From a checkpoint of a small transformer trained on Wikipedia: LayerNorm before each block, 9741 steps.
Each number is 500 + 40 x the weight over its row's rms, rounded and kept within 0 to 999. Layers, rows and columns count from 0. Numbers have three digits each. The size before them is the row's rms in percent of the matrix's.

# layer 5 MLP up, 1792x448, rms 0.0454, rows 371-477, columns 384-447
099:396480541477437476492569500445511513451381518533505503470576469507504461496503512458499467549536488467450548455529527451458490527453459456512511537498518475437464543487472501515553511566486436
086:481477468469507489495512539397464442545486494519462435570491427496543484522418519470555562477557431514473472500446580457437459489501478516498479487523507470473437477485483467558465547551501496
101:480567524427517524581520453466492541529465432555514575523467503494520514400513446461517464530469504503537526538555510518461476451532464477579478490562524476486455466452534460497478494523451449
111:502542507515458521471462435472495502543520457488559538479447488494579477486543468526583518475621493484492495513457511474498473549526459486474490499495521517438480469494487474447545535538529531
074:445403432513551512581547517504491475453570463490489548497519563451483525484497503496462475564463549458491485444497500437504559551508540517515508468576453443494491499598466481509473476509501506
088:457563421412488487556485465440453481445558476431521517407484489409541558484486509458535483462563557476592499418520521457485458440513473561525502538458531463570610512466494517551470493468479515
081:511500558508533430426477498473470456485488500554407520476493534427531515547552557530474503526506486419478488544522493524502507546479481402528480453556577488499541497525514532554549543501574486
104:492514460484483477486486478477504485565514519431481485500565485476490436519585481428522505643456403496484515505539481497551502504533471528492438484408488550473469454455539493539563616480460513
102:455424517453475512482567482484499592442491513444626485405522524445487487486482577463579444500551417494513454481499570494445555533410479542532483507498548546523516488465479509521521523502522512
111:467456486492424507497558553490510539413510467486521546478501487418496408514473575503488472552587451489445522512537478520491504565426483518496608600482523528448473543467510521550526488452484506
088:532508456481559483457479499506524467584433432534507467574522562490563459427500504463511403429485486551498460499449524566482489594550431496506460504531558536453430595462528517490544471531561492
078:472456555469488501586515527460437503480520505521478469569483558536537437500512527477557512519531548533486489478479535461485473528450495507467566566542429454500447429382520527499475520515509476
106:470506526511513488567493513471501490498505495538555535539519556524471524515451521548538466488519440544485516523482527519540445518501485528551630536495438431447449500455534601514498548510430407
102:448534429470490479554466465459520504487608561502499479475466465480481567508541504484500561481521560519482495508466525458461519547564464529531482555479534566524576517490508483491446582504438511
099:490537456475520472443506465515541462582558455479463490495482521490494472471485538472511536564462556475497509550431467447438580496522473550563530555501515497516554535433511560435507520486478501
090:550520465477535525508510442521451528472539496518535505510506501539469523482540528488509551499458415474455553478461526499480591589426464477505509538563477515572521534459499517497487451516503451
110:485455494460508445560480508498545562490492605556516503506494572455560513528458520480459478506542515510441611432511492480531464465523467535495469540527519447460492459509491543490462508474431535
108:490483413447418488441573515511518529454577503457518497424448524524498505414526457452544520510517470496565458526460545490539509389548523497567496491485509435485402556476513491484549437483506416
103:487496510517470411477516542481545549544398488509511463559449494520500437502524510542489539633470481519488535535455463526499500541524517485500571472492543502431509560482514457529495546544462464
111:530527484471499480427521498523493493486486543562473519569449507489467488492492518401511525524455416533466590560517489530474602536447503501501503569567504518519472592488504490495628498474540521
099:451453470501451454453508460480494550453518428490549476458591512493495517458466536508466503544514518467553463475501468509537529448490529480562489463521502555453467585517520474436517398443466470
111:470537558488426474421465429445471554463540523501471522519513479541500566445588484518533495531566479491488503491494531530487486548514535537558550535517516457464466481504498514523500450505507486
101:491502497501402511609487404538514456484504493538487410501567516409485518499517523504541471477543448455429497485509452493500451564492550499462396555480518498542493561453556447483502482519526482
078:516547548521477491512495526502468463462597566528441514463470534495538505529510474476452456528489511544471536505527539440552445476512488497578507452462562488518535543540532435518523525501455483
093:523468469500473488497494530523521495553510527441447510508461478435547497471539497480524461547537551474476428525524480492470514528447475413475605520514461547457495514439500512470525471526418474
106:529535514537437461497502557507489576533539545534541493483435472506546445521564527542511510569546451445498542474439539506511495524476540513453534574499429524466440496529484415492490523481538488
083:504520480491487500517490434499406557497548443571473474500448532511483454534461488456527566538438478477529485494456511539467515573478498527543464574555460485487534413407500521548520492432488517
103:499534442465490532506451435397515475464612491563499532525507568415458510467532500444535486533484492481521505530498603527517471525474524499505536464517455517487467543447551529450466521448451528
106:514507456475527519481533465528459576521538531474475470498445505464509467515507524528562492515501441536464564484493516535533487463475517449422512552451491527463510531440481471585479452488521518
078:511393401452492461467491505479387504402514528518472461503498533457478460505514545487502511485506479513535472439431580511526527466554473595503484412450524509514487506527532541478528477547472478
079:486525547547465487469503487506548479467429483509441518539502510544509500524432477493499520537503567582439515510493470516479487467523390535479558494458562523485454557425501480430486572532450489
128:508570502506463527574555435431454472467520561497469515447531495476489527546482498422554522492478406525496579526460548458504499536572486511535515473464501426532535501493494543557550548382477524
100:527546498532467526522478486461439481495472449516465493545481520470501594554508509525530547573479508531436586486431493512567562496510495481507510568481467453486521540484426490526527503505459538
114:496465451483475470501559509486504515567482523463519468514473488497477492469470539463506581501494497468463484543489532505482544455512468505478472554583541484508397508517610436486483566513503484
115:502533495506448477574486527516496539514544527525417480526517505459495471479484489450540462500492375493477614500431493476519560463461456557506540464525516456454574546504484556531547484452411462
108:555495502518553499548624448430472470524527504535492503546474588508502421503474512499452478493440413521513565518549501481498488421532541462487459441559466535505508549481532514491621552556517523
089:498534499389529574518585481570555491556494451450488457492565505521449535487512494485519420511497518458517538432506510488517537497521496471591543534492520545562476493464552445523543459527469479
083:454460559517425466543443485528472520470520536467603426464504467522504460462470502490466532518558494520537479479547482528485509571449527433568483453500513499440491524493463547540519489523481475
103:521509558469522472529601433529483458520482556484482487491535509457511512522489474482502486526507483463521470495488500518469538487501500491510593492488541406518599527427516513502538539554524486
109:471503489465527532541507430472506512359465502588579515439525531457544470430551488465558447504562515501452555486546594489490487438458461454582446491512508500547466534479526542516525432522493428
105:447466533501465438419444441502475544506558539565513440465398546521531518455522517497476500518491480505468477522517454451490496479514562541535578490473465455479503471477452557546501588446483464
111:491514548481457499506518435487470522498436588481477496514514482505497569561395535515454549595442506521469560478470527474466534569501457486524542543525527430462486522487555534461588551446454560
113:418449460428457487462469509534461573528546477564494430502480470505470456414540487476497502499555447537526512568453518457452487490440528507528488547438612522510509553440442475544529554407440492
109:441555420400508503488501474450512509559503452487478515487533479550491545491509470525577505499541478519518480500499551489466507496512475496551514527548549462528463476568504450535541511536392445
074:432506561501492475559559433528508402568543454548480534481453664450461533560447511503496530461515547547515526473511445468458549443515455425538492466611499501480529463475441464477433574490543568
082:490413522486486455468449507489457437434418530463466524510462549500455513503471591511458539582544522590505487471525549499450497436556464558484521472510538540453500561463498510463517546502499496
101:480433487530465490572516517472502482514523503619505447505514512497502455487565505488493417447543490452519440449546553513544493518485549547515448604479428557533524480514512459491500440544513507
084:484508516545542478548511481527466483557586443580497500459434601506510490500492488483522517462488504514543542417515519526447479516490541498512540452429474455479531489474537512513488460559488492
118:489550509491479447509536476471538500472548559506548457508477487487478503437528536459495461580547471547528532516413626461508506569494587542543575481458563550507445515496593494506500483474486486
120:487497488441477425504531464498377551564551447452461447584444521496504524519446579540631488492560558540589493461475496512563472506494525485485489500498524449499491447408522475491504451447389516
110:562532515512537491503552525476473501586533480594471424534474488483588638510468497517576532560582489421547499421468541469481497427485507516466483443533499536510482489536564444449466510461528549
090:519464513514493528503474519457492450537585451588528545469417542502513459445508526447556476465522489494494455453496566468472529457494501460473443483501533449488474443503460500488530515592461472
079:479480511492515503541517481472507508478504494540470505468515506459462485553540564463509427512589487497503516620527461442528456509425482450559474483527540543480497473437450523491493519480484493
106:533507439551519509528500534493466530631584462550553490470558528506496515492562507460612521539493509406526443501480494545521554483502494467591519515541549405506512441464484491505458518468430520
107:498513523480449516499534475448523502512441477565517521556479483481493509462487496441540467534482527546494511570499513533512400482520481447558497519434563516534514501400519414509495532463487512
095:508578485444455478478535444515519479540498413569494463496505511503497530507472488480491528512434488481546568491453494409474485508487479490579546505489514516473546552492519465476516503460460480
106:452574525471492475443447386471470511557471502488429509513531485496552520442489522481569477513477501494523573587512514495448486493485466397571527486527553464516561473457464422589578503452472463
100:495545519507518507597550560456500512511478477519460504539492429507582496450533445504462452504493475499497486527522508537491486452525462460488462537503470410475505450480523404491499427520424407
099:466588472472481484491530453445535556460409476565502499453450475499518471522461462471513520465443498500445532514495498512518476527544514499534429550473564506450447497522549434488547552442476493
106:447481545484523505471509525532507434532439481514522461499445532509504522501522470472489472519471536520526443467494490530477502519525512474578467464521577458475427462458531469511467481514505413
101:457482501548454461473514496445542549494506536586500533519467523484519566462593555479414437474465519563509520542538512448447564458563523402542555451478464480540496489530472457478553485538506529
109:519473540498516504478595434494547485566524467472477447512542512498569527460531431523493462466532480438550559529494527456427499531473584505455398478490541533559465543518548531446533614512520468
109:493443502506499455528527471397479490487416560543514500410528528506545518455581522462558523563505492498483437516490509514478522457521477482565486593426472464482569474510511488531520511434489519
108:555536478509427482513502517442415481462467475564459508513448546493469505491569505451525465532583527509478530581494459421508440470484457525470446513462537472501459464481493466469466567414546522
085:490459546496509459503513505534457468527604499511507508522508602473520558418507527522483585497465507411516506510484474476494526568485497529450463425507466447519519507478480498477433506540488528
109:482456468528501506589524522491462520454554531483581520455494506462594486471528524465496508529537530454504477460524512482487527487476480448457450477448507513424453432505535445486492435498506479
104:449439471497547465527474543537531549497552594507529489497472562519529483508607477447462485512490469484567489479447508465543501556580508492559506463417491505520515510483519503486430490473495428
108:530499486482481520523501506540478511492529577501417480464474565529513503458561477562553516480554521497524547491492559481484562514463438550510451507487517535503496478501527403496447516494470440
108:517538547445388490448569451392463550476488458587437479457489533495489520400420500482492482541544453502499602520522506432517490528522464478582553581485510517446429554490493494501470523452507495
111:493468529497519521561474520502412502571528483581545409426465519517529507489494519497545526507544472539531505442349573467472534507383530533562448500498511511552465433537518457533463488502511433
085:483469521400488478538544531537535519589559511483528561476498549543578488398474433534499498482551517449472490511524544479493490446469516464449605542391419504479519453418581479594481468500459416
076:502365402458486465426528529494502434512546582497550510460567482514518530520444483480469480535516567504586499468441479478510498479492440468419540540535431549477484508549481530569522522424474453
114:520498421420408483519544496470434466462528455527427501485516514491518543462451502407613547513541539519582477514570610470438544499497517581474473578481529523464496567508536493504442526523477535
106:520490526525514499476544415455489461494379462558467554509460501514491466518484489473519488519563494451500448490486431524465459496461520515491544490512506407491486593527480526487501531462523417
081:502438505517525492445520454488434512487496504486472472461496546511509481507470529477522532525519496488549488542495484487491521510452528478492465447561566452466509486517491559574493576477497523
098:485542509453433446508560478486448458541528470539484412416473554496508505490446592454496474518559486481508471461460522457445515562457485552552545563521503432453449484466486503531530474466459463
084:528535487526492464557458523537554457499521542469525532479423435451487474468459464503462536508489511495421513492548537485454495438478476491475482513517497558487517516565492482471488485467512487
103:501536517515518521512484503503470500477501459500502535479516525511515509492492500527519570445491510561518530526479538424548482528510539468531463463462438491547530430476471581536492498467512487
085:510537555495505496567537492523512503474440519452499546575372500521497440465474448512422541504461457459419561518530473450488410486577451578443502530458451523474519457416507515544456496505493495
119:453512513461551458475538472450506477478481440526430496478478462505494496522486509465462561514461492528491427494427493497536422535479491459490457448513545542438540577509580469529457492533431393
080:535482476501462528527530528500525519557488535437508510477507543537499511447521533504469488502518514543459549546559514538549486452484548398545541467471566525438517526485538582508529420436450486
113:453490478487472432447479333461479520455521553500532516482490509448499503525436502490483538554517530469522492456577529433489540519502482548481527461434572497503532457466462518636542581445487532
102:547451517541477543545511540469501434509535530487478445531493521476547504532528491512663489528543514422439546520491545442497534484417521524422480534463522493541431394514507449501529610446546505
088:499504470457544534489448452478509519502525404520555475416458476513543470379520433539519422473515476424454479636543457501466502543474517445546477433513501460509531487470496567524490474490464453
103:319521517497447436451493471502544553500482487445498480506465586459520517455536481482460482544515528469487481579490478449462457569504526519536517523492511540517486466516508493528484517482540445
106:452523465450478517542497467471536527533519467439504482557471504474471515532552514494523474570497459464476465544481519533499491452445495473537511486474518487488521470516548479507523476528438483
083:472481547525505489538484479517533514481545491471517444523473498470531456519541516533522496500553492467467486457509460466512385535515440544549573461533479468556544526448579469522466494520470484
117:514558460466478470485547460482522563517469461535460431507538509503478484524409495487536561535482414535416575581517591458457479552477538503531538595524489534515536519456516526570522499462495526
081:470376496473495463535421509483442504423493564517398497540550508458488542479538530496491527515520463512534462380482611493508532504525481497489493478457467495448516503451466518488467495501488500
102:489491440424547566498557479477432417502466441542532482437443491473469432547545504479477481501505489490533468455480491494470537471517538423540476499485547439479489469484520484507479462507511411
121:425524505521444495495509462380496570481463494534537496500424507493603523482523508516565527551584515530527510511502514537482527547449496506489540508528570449446529513455432429491441513474454441
090:483516545493512511450503531513532544573583485467507479482445516408526433509493476514493521410511507554507562564472451438516478517547491518516511512522497464487574448526540537451504466521488487
118:510453450489514470535490484513489497611521487503479477461486547482491514492425590410497514473471431492562483459418504492477484522532513455565488487429466521513493493481558505479554520506335520
086:524504553508433391531529464493494467486461540470504457491461565518465531469479481495497513469541471481491485492484515447437515533534471562462502513490551409429467424446436554522595525494435547
107:482532572470465489543463420553477558508492539520444503551527440497541458508537459466469510548536469452540524463561505546530482555473482480516555517465456482488568531454502559590470442499453508
095:434471460475514516477515507528486559558457456493509503467485516489474459544568521519476487436542468518500413522448470508492507453525505446526522599482446485467535489472487445491458536482455480
095:476524529458540505523533561517475522502415570482499568484465495501502566483551538508478513504520448517530490443518491560516588480539506485580490522483465529516534510509545483467459420518486453
096:485526534527508472442483450534500536480561484441534491464469480456556509506542530530519482424482525474480469550509435505528519518500492475468476467479521480454569519484480546546504477534470479
106:477525514484528481487449466462539520526524555510456497501502577484458483465550489507460487529590505537545437485512529486483531452508504547596574487586462527510479465533502511474473511439531474
085:475571563510459451517489465409468534489546463514539472473504441439528525477500585449591479579545499486517463416501552533467497593458523506441485572431505489453521494444525453473544471471511527
110:510480430460480486533477528480498478503443424547541504514481503464545474494523493532539508515576452448516408550488527478403506574500447474461510512555477483479488429398546495539488518521490517
104:520473486499478503526601549501490507529523434530508541507498500526472449477545503493488448491489445435417487545514574493354505496422481486492473483451438475488488520471527422552506544535480487
078:456440485465475450447519466442456428425476417498504523458451601433488517515480605480494459496501477462536520415467454488524488458528476514569533388541576539457496496473508560415509496510478474
121:511542510492527473495472507421519480480532497576504452497552462521541602538451506538535540569467448418470554478519564517544525506536520462451468483487463539452445494486564476488511544436436503
100:501481546559495514499489483484539521506507481487530444461531516416553537537473539518485465490541440552538445483506446523512550491494529484554516482574529515453478499466507481568572536420489497
103:403541484508468477496446346495470516468548540530494520489555511422527469511486510447492475544532545443508428454562537429536570471461497551508520496424511508497550557520495575480510469362453479
114:503459410484469454549532514493454481587527478501509465536511500501485512491469520509517526528521520419497420473454495488534563430488470541521480471595497520506471474482562412539419575530520469
# layer 5 MLP down (transposed), 1792x448, rms 0.0401, rows 371-477, columns 384-447
113:460531536518499284489490406521491498560489502532521468468543448487511564537507525466531476525542469485525532475492542466535486502533526426503486575460560498529515521463533524423535535488448496
092:488519505501472427474445518495508443457449474481502479463478454490489521444500518449455507459514498429485524499514501483568436530477554506570547575527506492521553490423463484508538446458558477
098:530397529494499458515512509465458522403509487464475409504498455480509405546515551503534431460536472502460468480482488556457476564488529522505468455537474502474537461590461522420509515494555582
111:469519467537469349564418498487546465406547494509400567459575516524421496493446520508433493512490448455547504504503525465492521542549505520486508490474514520417493480560498514449467532452538534
081:531571544546434460547483531430559563492509474475538542519448434517453511518553523584460505452525508519566503481495526499535455512500510491439493575461497465584448468554549438453497492527526403
093:537463507490473440442581545495515485504564543488425469508434544579500472483500513504471537520506455457422489548545465500550503430483511560445555421505530564421460452524474492482487477448481551
087:500537509486521288475548475541446512561456488537511454491511451522540448543552483487454465433506517504488568454474487511540478441548491438469465492466478522545480564478539446490512517529443464
104:563522496554589441509528530507487546420471495516457489437513493556453489463449409520490567523509437476497483544513505518473486587523427535533504511513515506497564564508462525513456497466489563
103:551503521486539602437469470480550523466496462471434515492470453471526496517395438520568512500457526516533565519541436526518578546503528481469541459532513450519571532503479492503464422445528461
119:480480489518497515585465502481588489497527529464509540489371504446473532592447518508599465511529487493526485459487500523461539567519528534515536499490477472511520509540462410543478496440496505
076:526582566501528383521553542521501539490487446459478525505541484543423519472510497497508469481483510468493473475508464502512520504452496476528545521541421498542469514493473506529491417559504521
073:448488512553480399535508460552555547480491488473493433390534449493508522561451444507435488505513480459550578489497495506492462502487537568438429524451417516511526540481440559542521500502474524
106:548485496513525405538514493516562479485476505537457520487535446477527606529518455552411530559497508461499496510446467461541473484447484489446459491513521500503527438489532507542496478434527507
100:525510514492567548458526488548464479454474539434526434493516483482494515464491493559521506501528600479423443481504464523549499511503527476529572483555484523467501432554552489500583444525481492
101:492480457452545415517478490416515533520555498465534503468529482462557513486518528490429502536497517527503542446538472459456484423414438487437497513489465473543498501419533496509488493481473499
084:521490482488508464464430537495510513519522552538544483500490536586518531538526503498473564454488515583520468497456553453546499528515439526486488450477486439513525542600503535467471535521484501
118:456438534483537485447480482485503494520500533517490565403457502433399570441480461556487497446532484451479457493480520493493564508525478544460487568539485519516513545522451495509482526592605498
107:565477525525552391538548465448436575592558446497538524479417528497514520456552597509497433516521501444493519537496469518496486443496584467368517518504479482548474455461507515494496504499529522
094:569454455423536446568550552537526502495529462507516543517525553527529535495460479513401487533477494571492507494483502472484534386518482499477561473492439522456417505502455491514485474467487494
108:561530469493588424449624545470517418513479464517557527483449482560411518472528471563537447455533466457543501534464499529454502461501578486464477482529526418468512497520471505490532503431419463
105:449515486521545467493557523499487493534510470462495422486473489577586503597534478574479486485435516479556447507497494489472475467470555451399522543460466494484494533461478512568478505543589453
120:549485464497536422558440565538481441534560523544393574467470480458531405513546552499548459450500477532562492496467476508580509558505518482541461492471447516526501479481531475523517496583461548
093:448499495494533426484474507491458530569510434513477458528580566565537562507436427512435563560558477552499537477487483549440490554496445484530485475490533487515487470517460533532547524499454471
077:451573524551508464540392543517564496536513473506505455567501453479480479521510501476495514471512574527533441455503484582492527463495528505472467531452484492535483559513475481457521474535517588
103:449519536570427459559521481515506540528565502474540528434507500470455470507530487585418506514483489458467476497531524495503508550518508510533491482529470513550501552501550523554446549481503551
104:575483412360535464533493553495465442498540459481494611436494530533519519539465442605552525497457512518512457495460474493471522502478402516487541509511479587489481555548556462472395497456531512
081:597501491478518414525469524502539461518509568540520499522572455497522527484608455535537550468423519492534457339492531525499498542523508519500541536550510516505520475455484532464528462554490498
109:488482524529525473500464445496520463525418466538530474479594475542549514451549472491475459507469433497532548530474519521426473520535427508471487493469570465528428542557544477463463505536570484
106:482501476577551532477483482548589482518552476488529549463526550497471528529492555436504440557569454552452539522529505450491569528539441594551489541476499468520485505486470524479471452524460536
091:490573479486525420478503555464556486456487452513519450520551427559474523515528546505522531448410554490553558394537513443548477485460452580472569487446519534544522461528515468477549529497511544
078:591579542512496403472571508508536533528478511463562516506532403532477543511474442531509525493569545577472496503489523495515454478517506520532563530516494458481547493452632481439492471513512494
124:503493532570497452540513466512506551481532497481576523508456539533497487462463507532456424484464502504495456464537449509474483482501515542538488489497453464425539448445470551551518466485524466
112:518529528510552418456588442525526475450530499566499437536502463570490479509473446512385499471411506461492482504583513577470483526546479508552509455568497525473505440507548447474485550473547512
119:481537494467499443541459515493512500534507515483504516523519494440444499473464511532528480524480529521474454559551494498451415535532522503491568422432457559462530482472399550517512451530499528
112:518515487502491552507460495513519545472534488477503549446489452529473464556515467556488517469503491443536468437533468526444503465525456541460433566522506474549503526491511501484498520525505467
106:426476488506528423491544408519557588445522485469491497501497456541528477468448464526530419492513486556376479448464479491495542482392540492486518506456493506503403469477500547481484517510524527
090:480514477508498515467465559460584512428503511620484554504458537563504482472438492526406550508518484405436514586509457515503487467489509525492444504499467480458489455523474583480494540468504533
085:539558543564503467518489527440508475537432567557516498526505507545481520500480435483482450504452481537567589500522528489455461483530552557457539497442606522513472431543542518537545508480579507
087:512538483518517373521580552490520490518475465486487514511511545530442483477493533443480467481405416444508482551556460572465516468498469521481487477511527564518387522524552529440466468427517489
115:547466435519539461523535552574530490427541513483469565506456487522526473410518468438494454559526564517433503493514500551473519604509465517506520472452522486513463508493532494447518454501543480
106:467544487528525374470450407542487410558458522470445517480506528540479496530467510514409482561563533470530547496557486473509431491513491533575455519466509580513487450514484479454430568475603601
107:527466519535529413506488521517494614512514472543604423551570553491414455475497525552509507457466464485571494510428494575580500339496600464493419477493490522537508535463505465502502504514517541
110:495467540450478373540536442515461549520544518462481510506495541541494407396467514518475521430478462495411470526541518559477448519515521467480428483556478467487478533526456449500464549562582509
110:551477508522575445465447468484505421503523498487420522552505525543478528527431517513530451468523512424481466526507481531479452518458545525498487534522470464487486430486498519518520543533416509
080:483582474505569511528440510566481521577494411474483528494500436497454496496523487414508468453474484559521511425549485490519474531452458505515529483507520504533482518559452526457539467454439504
085:529546522551550393504420425506586508436568492432550538514519424533480557562565574488532432486514560554539523428480525509557466480500510477455497471522546493578496522454489536467482553506524494
110:517579546499516524534514414512509532505494525545508479425449477501493545537449499521503543533510513520486504472487522506545443480481500519537478469429441490546494433429440508486462537477544481
078:569468558477415504482485459558548559565429482521513472429462461499534477519473495499548516461453547574475510400519495468483495498517569503508523549507479492513528466519458453487522507559524514
124:499483509508395433481452511522452443465517506460508512528457503504540554495532516543501460426525507496548553478481487535562483485587515455505508425449514564516498524470537519508543475483541562
157:520576416532522390477473498552509519475532547534520476614527462471481502546487470577482499502504570559528456484466566504577522479495556505452519526453449518504510594477499489463507513500468526
116:467500455505485348449458477485492550524531573591492442475481488484569529581524434566438527511485521593535521503484472522458505448544539507532553475459479472542514474566535478490525509475474513
078:456577453511431411515479556486543463495523455482461551528506436508484490459476532550504547554461523447491547526510466490514424530520494578509450505502525481510461511545475537523543530531584558
083:495532462474564488519514547524536520453534549544506534502563442537540519493483500566523533501467512511471487422506466528479534520576548456474495536456459496505474461463512507428446510514523467
109:472441515478508402490554485476501500389494533465501481515517455429490491589461518576474517495460538484528556473476510528488479493494491515449456531484501510488508504518477571509420517519551560
094:565491522512470715473500502493540493500526473526472505560505474496516520539491511514547454483452499508573479525445538504479484496536529526456452541488471582509555512469435481490454504475479489
098:526468546515426501431424564540521446502513492506524538506522458481458504535586486480514465489491520562549458484476555527543505481553497518571505539522564479621455452398541456456444529490513463
101:437505436458441436538457505458510595511499501524510461483556480543500508524518464515406492504543528483511503452545517513485521448539486525483477547461477516563530573544481431507513471569513535
096:606527490463412548489506530484434469459578547480483567492504463438462461573537528514481497501449489520475494468423559533503493454530499608513483423518495487496506384472517447568464481416510588
092:511497462523486586529479609504452456523499522465489471471469431462523494609478442441482503475505446528495515478553550435485589438547609500464481490523512518447521479412497475462446533462530513
104:504497483480513379517409523510515442483471456489486545463503502509491526470547521486446534525486470499583464542424491546533512472441465510534508540449503482436469528526480493467456514386543484
106:509552494482437433530479436504367475528509460430583501512440479534415523476520442493501446457473476452497535463530589500519457488531526481570565469475488505549520430429456488465474493460502437
114:488493497513467423502556536430479505488483485532495513507549505545459504491502433506464515540433498523479506507533494522515514487466471459499511413507433458466469375543445548543520568469448497
110:494427550449550407522561552478498506533512420542524472463439480538513436542496485483519476488499566507508475499447485603497523462545507468491435448479469457478481527523543385506479492455527456
109:499491527429510412515440563499500569486494450434558479462467502511475465533488481552458515449498450483472564486387557499467488427432495545480562497528466526546561441559475519509492481478549580
082:546494502553492428529494488557496512520452504512515473571474482548505570587583545534496487502486435477495479504506498518529381444504573512472501418446505585546569466487522464508553512450536574
101:474510553481564737496523548515524512551525474437518549510501510501546529505520466458462463445517470490449446581509455493571458487524487534412525503508542532484468461560515542497566461423542493
097:499516474523508456483532508503565517502488548444486516421496458525570441518493564554470498579563486470471474475487508574540463458529610475477509451439506519476536515549545458550527487444484525
124:495520446496497389518440534573487495421479615573507502499502488486492530484527511517469508499530528506498510471449472480515494522500546499524461514382460571525533468508441494498468541453547538
105:557476556479514446574504499464576444483504547457534499558450511414503550537474477462491536548533527502479480508449514489476458518491526508534486445414582547422486424476554539478496490526467548
096:469478487484553690503507542508462479494455510489489530460477507464568524498464545513462487473493554477431428440530471524504469521514480544450495553484462503502474461540479505515548502480590597
080:508490522423515501495548495428575539493464530491504466474471458485490519545480442503465442578379553512527484452540466485478428478516538446557501510531541463612506504441513440499521552446553434
083:558553444470413479470519564447467550523486460458562580506465412481453504532536462546428518414540471497507451449482464533494505495533614483482475529431418447557519490521486456530548529485552508
114:454537470479538451502577476498499471467491422523531487479475506529488443427531498459445486467465472548522450542472520568459453541564476495518546439503510480503515472463486543502498483463516524
121:455473485476544379570475566461506424443465484476527455421519465390573488507485608478505482516486527510488536461544431522502491534548470424577465417568470536552528524470550523510501462493441475
087:522537509507479439542481544522442520527458450544469527465540443531448549475568520498456465491469566476497429422507511547539463484538489539499467493521526529533526451486489449469529436528456514
112:544553514570543361475506476473494480516568507468460534450406477467519600530565518488528451526563491514463492455467484479529501435493491500432510525515507488442437540478499438472491472478481485
085:524531529507482412518475509473545533547435441523515497474560468570466493486533513447524487521547506507540473431532473505577456499497517494491512498499554471560537466468533411480452482564461490
101:479463481464483534522508449475479487512531564494474498487495463437495490561485486499485481542471471475523490421515523506488503564507445452473593534505496531516522586529505408546499513535496534
082:496532496452447343468438490491514585507523563504498498458502451512409552517495576559465476445561482571524531493524513585494513468516532473505519503462512491588566551547522502508553551545455560
131:571440517571506471488519566506459567502526466564521538443463555577515520521476512526481552557528506471491533508490522456528488528418522482458469442452497494518489442454576432496531577502459538
080:499553519514526367477511490482506516511476437583572490505525521559494550486465473515586472515482474478513495482564528436486472435527482503491422515448467442572529474505502484473482532524493471
111:549484564514543482508440393453482551509490556503541510462507515519487502522442528480475456478498547477487512571478530486473485544569527520536522495504528523560522446537517482509484543481476506
112:438528492441523539473505467577537542499424454515497557525525458525479479435475481511419493456490502524545509464512477500501546468531506458603572519583519549502578590527443511505456432545461487
087:625572511522521421520592534528487509494552544467428535580480535542476491463539477511473581527522524496536524476418441526584505465482558539467506482496474485515475464551483479453490474544553536
108:495511489481500427509491438458468478441508593502515568528504503487536596554499458534486542470521466475446518499485511466529551472480535517498543448559525498523501511509584467529418484523496526
096:535503558587484376540505471583504548522468500464450522424534503506455475475530487489494556527421446537516502495512521521533511515494478523488514526505425543563476475519476545523482429649464496
080:490537483489412435510474509440580463520481544493588526507468443507534507581490460537531495488492484523491527442526526500488528503423537468475453544519424521522510463455448474473406485558553525
122:573548479514531468454456452469492516565495515512508513449552497473555454524490488450429517403488409512512461478516506584480562578523484510515508469476498481491473509556551496526534440556561493
080:516553545585436429506563491499576512514531487489545503431537441501483486463525513525567453486480502537537563443465526514514516504452516557451574504387489540544518517518437499515506543527557538
098:542517458540492547540452603479507448534520496473469418439488495444533538464466546581481490417539468461510501545496444437434542487491491542528508585450517468483499564560478540502454463457501560
120:517526549562522424490476484480499514462453528526488443567510470550496492426456499523522518497414482489500531510498496534557442439494506476454496449520510551524449471483467514499552477543510503
094:465544524514577545551500446511498439451493469501493523453498478502500543487479463453478442639536542525463522545422490531427516517442573423569470468583475509572480462492540522480559510532511495
123:447473538562427480495486462513465411549538513464515539491506501498524524444544519485444514486522513430501498542570501530409539580547510476488511466517593508443508492453511510495519554550548455
087:464496451487543480474470475470470531582511516430485515445553477436465520469564570499462433506514427452488552493553520454536515519498510442472518512554563485524523578466498488506551541508485470
101:489521544517472400544535553535521561489423511568460458463550428521481533543468455503508554478480554486512527545515515548546521468499473458507468522464486453577428434513524484505479484500536528
090:509471596490548458437501505425500479452513509568449545526500539481514557524497457547485542467473519495532529509598503590447544535473511541434496512498501469554427459492514534502434496462475517
089:514491516459466360460538603449519470512535498519497491558500576525457471434435448474456567509516464495499540482508466486442526469503500548493532474494510466427513430535477438468522529488487510
100:502523527507526377527492407482476547502522523558437508525511483499459476551471581464531500524469440520534510531546558524529437564558560475487483436510509552483463486473537554429466471496462566
097:517481426582577475546570467530505507436497485556567491538440543522444486507466531450532499523459425544519507507460464560515496466518550461449546479527503571565428489523515489529487548472515403
093:438549538485505258513494402550519508530532475496486508442543377484517527549519502585477479555534496501487489416509512503482451506530491473530536531495479520563521470457467504453469553533461481
119:594462498469465439510430493503486468542550564463524503526518545485438523496473482563483465575548547400512476464548492502456557501544506504527492457496515478508523481540505501493494554476530517
101:519533451573514581494482539563443444523505501516513546481454498555545505487469495510435565471565522493552456552500479528510489511444507515451472538443512484512566484547445579462508501526490438
084:553591465530561533524488474535564523498523564540500481509535443517509549550527466450494530542463494533487470490494517483496486528517542532522497496506474535547485409483579519486483554570502517
116:520486485439462441470476456480455555550464491479526445507559485503498582577553488511544534468526481511499518485478498440499496486438466507455503479490530486455598529489545446501534576502506520
110:481524540463496610482497506483561477517463453483464523488530533516539491425454530584458503512532569452457499492475523477541518509513491557505502582426445447497582520500543436518520499564540505
102:535506493502591520500528491508474535460555408499455462520454549536501541494525433604543583477502432537466441465550482479471497453461559517483521466466532515479489422565444481519479511573553598
120:483497597496498432510436468517500527433510501553518515480509523493488554501553509522508504511453454503501503596523510519471412583503545455490518466432411539455505553496425589448512435423486533